From a checkpoint of a small transformer trained on Wikipedia: MLP 640 GELU, a variant of SOAP for these matrices.
Each number is 50 + 12 x the weight over its row's rms, rounded and kept within 0 to 99. Layers, rows and columns count from 0. The size before them is the row's rms in percent of the matrix's.

# layer 8 attention query, 160x160, rms 0.187, rows 124-132, columns 80-119
094:52 58 47 49 72 36 47 19 47 36 53 46 48 49 38 44 51 40 56 39 45 59 79 38 48 62 52 52 49 62 63 44 44 37 41 42 47 43 54 46
133:35 49 51 63 46 41 50 55 71 65 47 65 60 50 47 51 70 43 62 30 30 26 54 67 40 52 25 35 42 40 58 41 52 41 37 57 41 48 38 63
098:46 38 42 90 58 54 57 23 67 70 49 40 45 67 32 57 41 44 50 56 27 55 52 80 36 23 57 56 41 52 74 73 45 30 77 48 49 49 48 44
108:30 44 53 64 34 60 59 63 57 58 39 72 46 35 80 63 56 61 71 53 61 42 48 68 31 46 42 42 42 57 56 36 58 57 81 65 26 41 54 48
099:37 51 38 47 61 46 48 57 51 54 38 34 38 64 45 39 46 40 53 52 45 35 68 70 44 43 39 42 47 31 56 82 73 40 55 44 50 49 50 36
077:50 54 61 52 46 55 47 51 32 38 41 46 52 60 58 47 62 53 60 71 42 48 23 42 49 48 59 39 41 65 38 57 58 38 67 61 82 35 49 40
097:56 61 55 85 58 64 37 50 44 67 55 46 61 55 48 51 41 51 62 39 36 51 45 79 42 48 50 57 52 42 74 55 26 49 41 28 37 65 60 57
091:32 57 32 68 45 37 49 40 53 48 44 69 62 42 55 35 37 53 38 46 56 51 35 74 47 71 50 48 33 40 39 59 49 36 29 47 67 46 50 78
105:28 44 61 22 46 60 42 38 49 66 49 72 55 73 52 57 56 70 58 41 52 38 50 56 53 52 50 60 70 36 51 51 42 26 63 55 65 50 46 53
# layer 8 attention key, 160x160, rms 0.179, rows 124-131, columns 80-119
090:35 33 56 56 61 46 49 38 40 61 68 48 72 47 54 69 36 71 61 59 63 51 55 39 54 43 52 63 40 27 38 52 41 52 61 32 56 51 28 59
095:33 48 56 60 57 42 69 63 58 50 59 74 45 39 62 63 67 51 36 35 62 31 41 49 49 45 57 31 60 49 39 47 50 37 40 73 58 52 36 43
110:54 48 36 54 39 47 39 51 66 60 60 61 66 68 53 58 44 61 46 46 32 45 58 59 36 38 42 67 54 47 51 35 67 43 42 54 72 56 33 47
096:64 45 47 46 55 51 44 59 55 43 33 30 45 61 36 48 54 38 48 45 63 54 54 39 20 37 66 44 50 61 58 63 65 40 30 56 48 40 53 29
101:33 51 60 36 51 35 67 50 64 51 49 51 50 57 36 43 64 62 50 50 59 41 68 37 45 48 49 52 48 52 44 39 54 31 63 38 75 29 32 47
090:42 43 60 58 53 27 58 60 39 35 36 56 54 48 33 46 54 46 63 51 60 61 41 61 54 63 56 40 62 50 38 70 37 23 61 54 51 64 51 44
096:69 42 47 57 60 53 64 60 57 65 68 68 47 50 68 56 44 64 62 53 31 26 51 53 62 43 25 44 84 48 62 54 41 66 45 56 40 56 38 39
094:50 66 54 41 67 44 48 48 45 55 49 37 69 46 33 32 52 38 12 41 42 42 54 58 48 69 55 47 55 62 43 43 60 59 42 48 51 47 52 51
# layer 8 attention value, 160x160, rms 0.174, rows 96-127, columns 80-119
109:40 66 57 57 50 35 47 28 77 57 49 52 44 68 39 56 52 39 55 28 51 36 62 67 70 45 55 68 50 52 56 60 49 61 46 53 65 50 41 65
101:63 58 45 39 59 61 48 39 68 45 44 53 62 77 29 37 45 55 59 58 45 50 56 52 64 42 67 47 45 59 50 51 29 56 31 60 72 38 32 51
106:53 31 45 37 41 56 44 56 50 46 63 48 50 35 51 54 76 47 66 51 62 42 70 72 46 66 41 50 48 37 45 37 39 88 61 52 51 40 55 43
117:40 28 30 32 40 46 71 51 59 38 63 28 41 53 57 54 43 49 39 58 37 56 46 56 48 55 55 22 56 44 42 45 48 44 55 54 38 37 55 58
102:47 52 56 49 38 58 30 50 46 38 82 53 57 23 47 60 40 59 65 63 53 44 41 25 50 33 53 56 48 59 25 42 48 52 52 47 36 54 69 58
104:39 54 53 53 45 48 56 53 36 59 32 73 48 53 50 52 52 35 33 58 52 47 54 45 55 54 36 57 63 32 52 33 31 59 65 51 44 42 25 41
118:51 53 44 59 42 46 35 50 48 58 55 49 58 34 32 46 89 60 44 31 44 46 45 40 21 63 53 52 55 62 59 45 59 30 63 57 48 51 46 38
106:35 38 45 65 26 39 50 40 50 68 57 45 52 52 68 41 51 48 49 47 38 46 39 53 69 52 60 44 55 34 63 43 53 37 35 40 68 46 59 68
109:50 60 60 56 45 51 46 37 47 42 52 53 71 33 34 69 45 49 60 55 70 57 62 42 38 55 22 47 54 41 49 55 60 42 70 58 60 42 28 72
109:41 65 88 78 68 57 49 56 44 46 56 55 49 67 46 34 74 43 41 52 44 57 37 45 59 64 53 59 52 45 57 45 36 28 38 51 49 68 34 59
113:53 34 26 35 41 59 57 58 59 42 77 50 30 62 59 46 42 39 37 50 45 28 71 44 53 40 56 52 66 66 38 44 44 59 57 45 47 57 56 23
096:44 54 25 68 47 56 65 35 60 74 35 68 56 46 32 42 62 65 66 52 60 54 51 47 44 52 33 56 69 32 42 43 44 51 35 48 38 65 61 40
102:57 42 54 41 68 69 59 33 74 63 50 55 57 32 43 57 39 55 43 66 68 56 68 56 54 54 40 61 66 44 35 46 46 60 58 48 41 45 55 42
101:59 44 47 53 33 44 44 65 55 45 49 31 41 38 56 16 41 39 74 55 42 51 50 58 68 37 60 53 56 51 49 65 53 41 52 53 50 63 46 45
104:54 60 28 54 46 68 53 49 53 51 38 48 44 58 48 50 58 61 64 45 64 56 49 60 51 39 51 49 43 65 54 66 69 65 45 45 51 64 45 59
122:63 44 51 69 23 59 42 69 40 40 54 40 30 33 56 47 50 67 49 51 55 65 65 71 79 31 63 56 65 55 53 71 63 38 71 59 50 70 41 47
113:41 68 43 62 60 39 39 46 54 41 45 61 62 33 35 36 50 45 63 64 51 45 36 34 49 34 49 56 47 45 56 52 36 47 59 48 58 53 34 59
116:43 45 70 40 64 36 54 41 49 37 57 56 46 53 47 56 52 57 60 76 35 39 65 54 50 42 59 42 65 41 64 51 31 71 57 64 39 49 30 37
100:34 56 47 48 46 33 53 40 44 48 64 51 49 63 47 84 63 47 42 38 66 44 41 29 26 53 32 43 37 46 42 39 50 42 50 49 40 52 70 75
102:63 48 53 47 61 52 47 31 50 61 31 49 38 49 53 48 68 29 53 92 71 60 47 48 49 50 41 58 47 54 73 48 63 58 54 63 55 51 45 56
111:35 63 63 37 58 26 60 75 68 58 51 40 41 51 52 48 50 43 42 55 39 36 56 66 47 62 42 44 42 94 29 32 56 64 65 33 48 34 44 65
098:54 40 30 75 40 29 58 30 67 45 37 55 53 57 42 55 43 48 59 43 39 49 52 62 66 54 51 46 36 39 31 54 71 48 53 43 44 60 43 42
110:40 53 58 45 58 56 44 58 56 38 52 59 59 47 38 62 69 49 51 44 47 25 48 54 44 59 54 61 54 53 49 51 54 67 44 51 30 55 66 33
102:41 52 53 47 47 29 56 29 46 38 24 37 35 58 57 63 42 43 88 62 50 37 60 40 63 71 44 29 50 50 56 32 55 48 48 46 55 56 41 62
097:41 42 48 55 32 52 55 69 34 44 61 44 40 43 25 54 73 46 51 43 66 45 76 64 67 63 43 49 63 45 25 42 49 41 42 51 44 42 56 34
111:44 48 63 40 30 40 53 58 47 47 37 59 44 57 49 74 60 51 23 45 47 37 38 54 55 71 46 39 48 40 45 67 49 51 56 43 54 44 43 57
104:59 68 25 38 50 51 54 41 43 60 57 47 62 55 49 76 48 51 64 39 56 45 55 58 49 13 34 50 50 44 36 38 56 50 50 59 54 36 48 57
124:59 46 54 58 68 32 42 44 47 40 42 51 51 46 40 46 48 53 58 41 54 57 34 51 30 42 48 43 60 47 61 43 59 43 55 52 42 41 43 59
090:63 45 58 34 44 40 58 65 28 75 38 65 57 62 48 48 54 55 47 50 65 66 62 44 61 68 34 71 40 56 61 58 47 41 72 44 38 52 41 43
101:50 41 34 35 48 50 53 19 53 27 35 65 59 58 37 46 61 46 42 47 44 16 50 57 57 31 43 57 39 51 41 48 57 56 39 35 52 62 56 55
105:56 38 65 65 55 32 59 63 44 62 32 36 41 36 57 67 52 62 47 45 62 50 64 41 81 71 48 46 57 28 54 34 31 50 24 66 39 40 50 53
100:75 39 69 58 50 45 34 64 57 38 59 60 74 52 40 70 43 34 48 62 50 64 48 58 64 48 45 59 47 61 25 43 34 36 35 47 37 56 50 44
# layer 8 attention output (transposed), 160x160, rms 0.145, rows 96-127, columns 80-119
114:57 40 57 58 45 49 66 57 33 45 74 55 50 59 60 55 47 57 42 68 65 39 46 62 54 62 53 25 56 50 30 26 47 45 50 37 31 66 71 38
103:43 50 43 51 51 42 33 45 22 26 41 38 40 43 54 60 50 34 49 41 45 55 40 47 53 54 45 50 40 59 42 30 72 61 59 49 42 60 46 40
108:29 55 61 32 49 43 40 37 60 40 69 39 46 46 70 47 60 40 53 66 34 50 41 44 32 47 42 48 51 61 52 41 52 50 49 51 39 39 56 35
103:58 56 62 42 58 46 25 37 60 71 59 57 50 38 63 64 52 52 66 54 46 52 56 60 41 60 42 80 70 47 66 51 55 67 54 44 34 74 61 46
103:41 59 56 45 56 58 73 60 64 58 36 51 56 48 38 44 70 62 38 66 45 58 50 66 46 47 45 28 40 51 68 49 57 56 60 38 53 63 62 43
107:48 46 43 45 56 30 38 56 65 40 69 33 31 52 29 44 71 58 54 37 64 57 46 33 62 63 49 30 31 41 71 54 58 55 37 52 60 44 38 51
110:42 55 40 56 58 61 37 74 58 51 55 48 68 60 60 65 38 44 23 63 47 51 32 36 62 38 19 47 43 35 57 34 58 55 34 58 44 44 37 40
108:57 50 46 58 57 68 53 44 35 62 47 61 58 64 39 37 61 52 57 63 40 50 67 43 46 40 31 60 35 75 35 37 51 65 39 47 61 57 45 50
102:45 69 45 74 60 48 53 63 53 67 44 55 51 59 58 26 38 48 55 49 18 41 44 67 64 41 71 69 23 30 45 35 53 49 45 49 71 54 70 32
109:47 49 50 60 40 37 72 48 51 45 44 67 67 63 46 47 42 55 40 50 72 63 60 46 46 65 58 59 58 42 35 35 65 50 57 65 66 37 66 37
104:24 52 55 37 53 54 23 56 35 39 52 51 63 51 40 68 49 37 46 25 70 37 52 45 60 37 42 45 44 53 60 63 46 25 77 57 40 45 48 53
102:28 38 63 40 70 29 39 52 53 35 57 49 41 37 40 48 58 34 56 48 68 30 50 36 51 30 52 41 43 55 41 50 46 31 48 64 74 34 50 59
097:59 40 68 38 45 50 41 63 42 35 39 52 42 77 49 42 69 40 41 37 42 26 27 42 48 45 45 39 57 44 61 49 46 38 42 50 49 60 38 44
103:42 46 65 53 50 49 61 69 09 52 50 50 66 49 52 51 54 52 53 61 52 25 64 45 44 69 44 34 50 59 50 39 50 53 42 58 45 60 21 81
098:61 57 45 51 63 30 37 62 58 56 49 51 55 53 42 46 49 23 49 48 39 62 66 37 62 47 52 60 46 56 35 49 44 53 67 52 37 46 59 68
115:52 71 45 43 50 35 56 55 49 61 46 40 46 55 49 27 50 54 59 72 51 58 63 65 60 58 47 49 47 70 66 50 46 47 41 31 56 59 47 68
114:37 48 42 52 55 47 54 62 29 60 51 47 49 29 50 68 47 57 54 60 65 58 52 38 51 55 52 43 30 30 38 62 63 84 32 64 47 36 29 49
110:57 63 48 33 75 51 42 38 63 50 36 50 45 33 41 43 41 43 57 21 71 45 22 51 44 66 55 56 74 36 58 45 58 39 55 47 31 31 56 42
101:51 56 41 51 49 57 50 48 60 55 39 58 45 49 25 75 47 69 49 51 30 56 61 70 51 29 41 52 34 49 45 46 21 61 50 43 39 62 67 55
106:53 57 39 61 57 43 54 43 36 48 51 51 64 46 38 33 50 47 53 38 23 60 68 54 60 48 32 44 62 37 44 42 56 43 45 39 63 25 17 53
109:59 52 42 56 35 77 46 27 36 50 73 60 59 63 64 64 57 48 49 24 66 44 42 31 60 47 37 88 47 32 62 35 36 66 42 57 50 47 40 53
102:47 40 70 45 80 40 58 43 40 34 55 33 45 43 54 46 38 49 73 76 55 56 64 36 45 48 45 40 62 48 67 35 59 83 36 58 42 57 37 74
107:55 36 54 44 45 34 37 36 26 52 35 53 21 40 55 37 59 47 35 62 54 50 47 57 59 49 32 34 59 39 47 43 41 44 51 51 41 48 62 65
099:54 50 50 63 55 22 57 51 52 56 57 50 50 58 57 52 47 57 42 61 52 66 37 55 46 50 51 57 47 52 36 52 48 50 33 23 51 40 64 61
093:33 70 60 26 53 58 58 31 58 49 41 77 60 43 77 51 55 61 53 57 35 49 43 37 66 71 47 34 40 30 47 29 71 60 51 60 65 47 74 73
108:39 65 51 52 54 50 49 51 65 71 44 16 38 62 39 23 57 56 51 57 49 81 61 43 66 58 56 66 48 49 53 34 55 39 40 49 47 36 50 54
100:67 45 59 59 48 31 34 41 71 39 46 58 59 37 59 61 57 60 50 58 30 52 44 68 62 54 36 20 46 60 44 55 49 37 62 41 48 59 35 42
116:46 40 45 61 47 49 66 41 63 76 36 46 55 58 53 62 71 43 44 67 48 54 51 66 55 36 34 29 50 57 65 55 35 56 45 53 45 50 54 31
089:50 58 41 76 57 54 52 37 52 50 69 21 66 61 46 62 59 46 46 47 43 29 68 46 34 59 67 62 37 56 57 45 68 65 39 48 58 39 56 52
097:56 46 37 53 33 55 62 77 66 45 34 17 38 49 61 67 36 49 56 60 69 46 31 54 75 64 60 38 33 49 41 42 56 32 66 38 46 21 21 48
102:35 54 64 49 53 51 49 39 81 57 42 50 63 71 43 54 51 82 58 60 44 48 65 54 25 44 49 50 54 60 50 54 57 44 68 33 56 51 69 54
100:51 46 54 44 41 54 58 39 60 51 40 89 46 45 45 46 64 49 47 54 38 37 46 50 48 48 29 41 58 58 71 33 39 79 69 49 58 51 31 36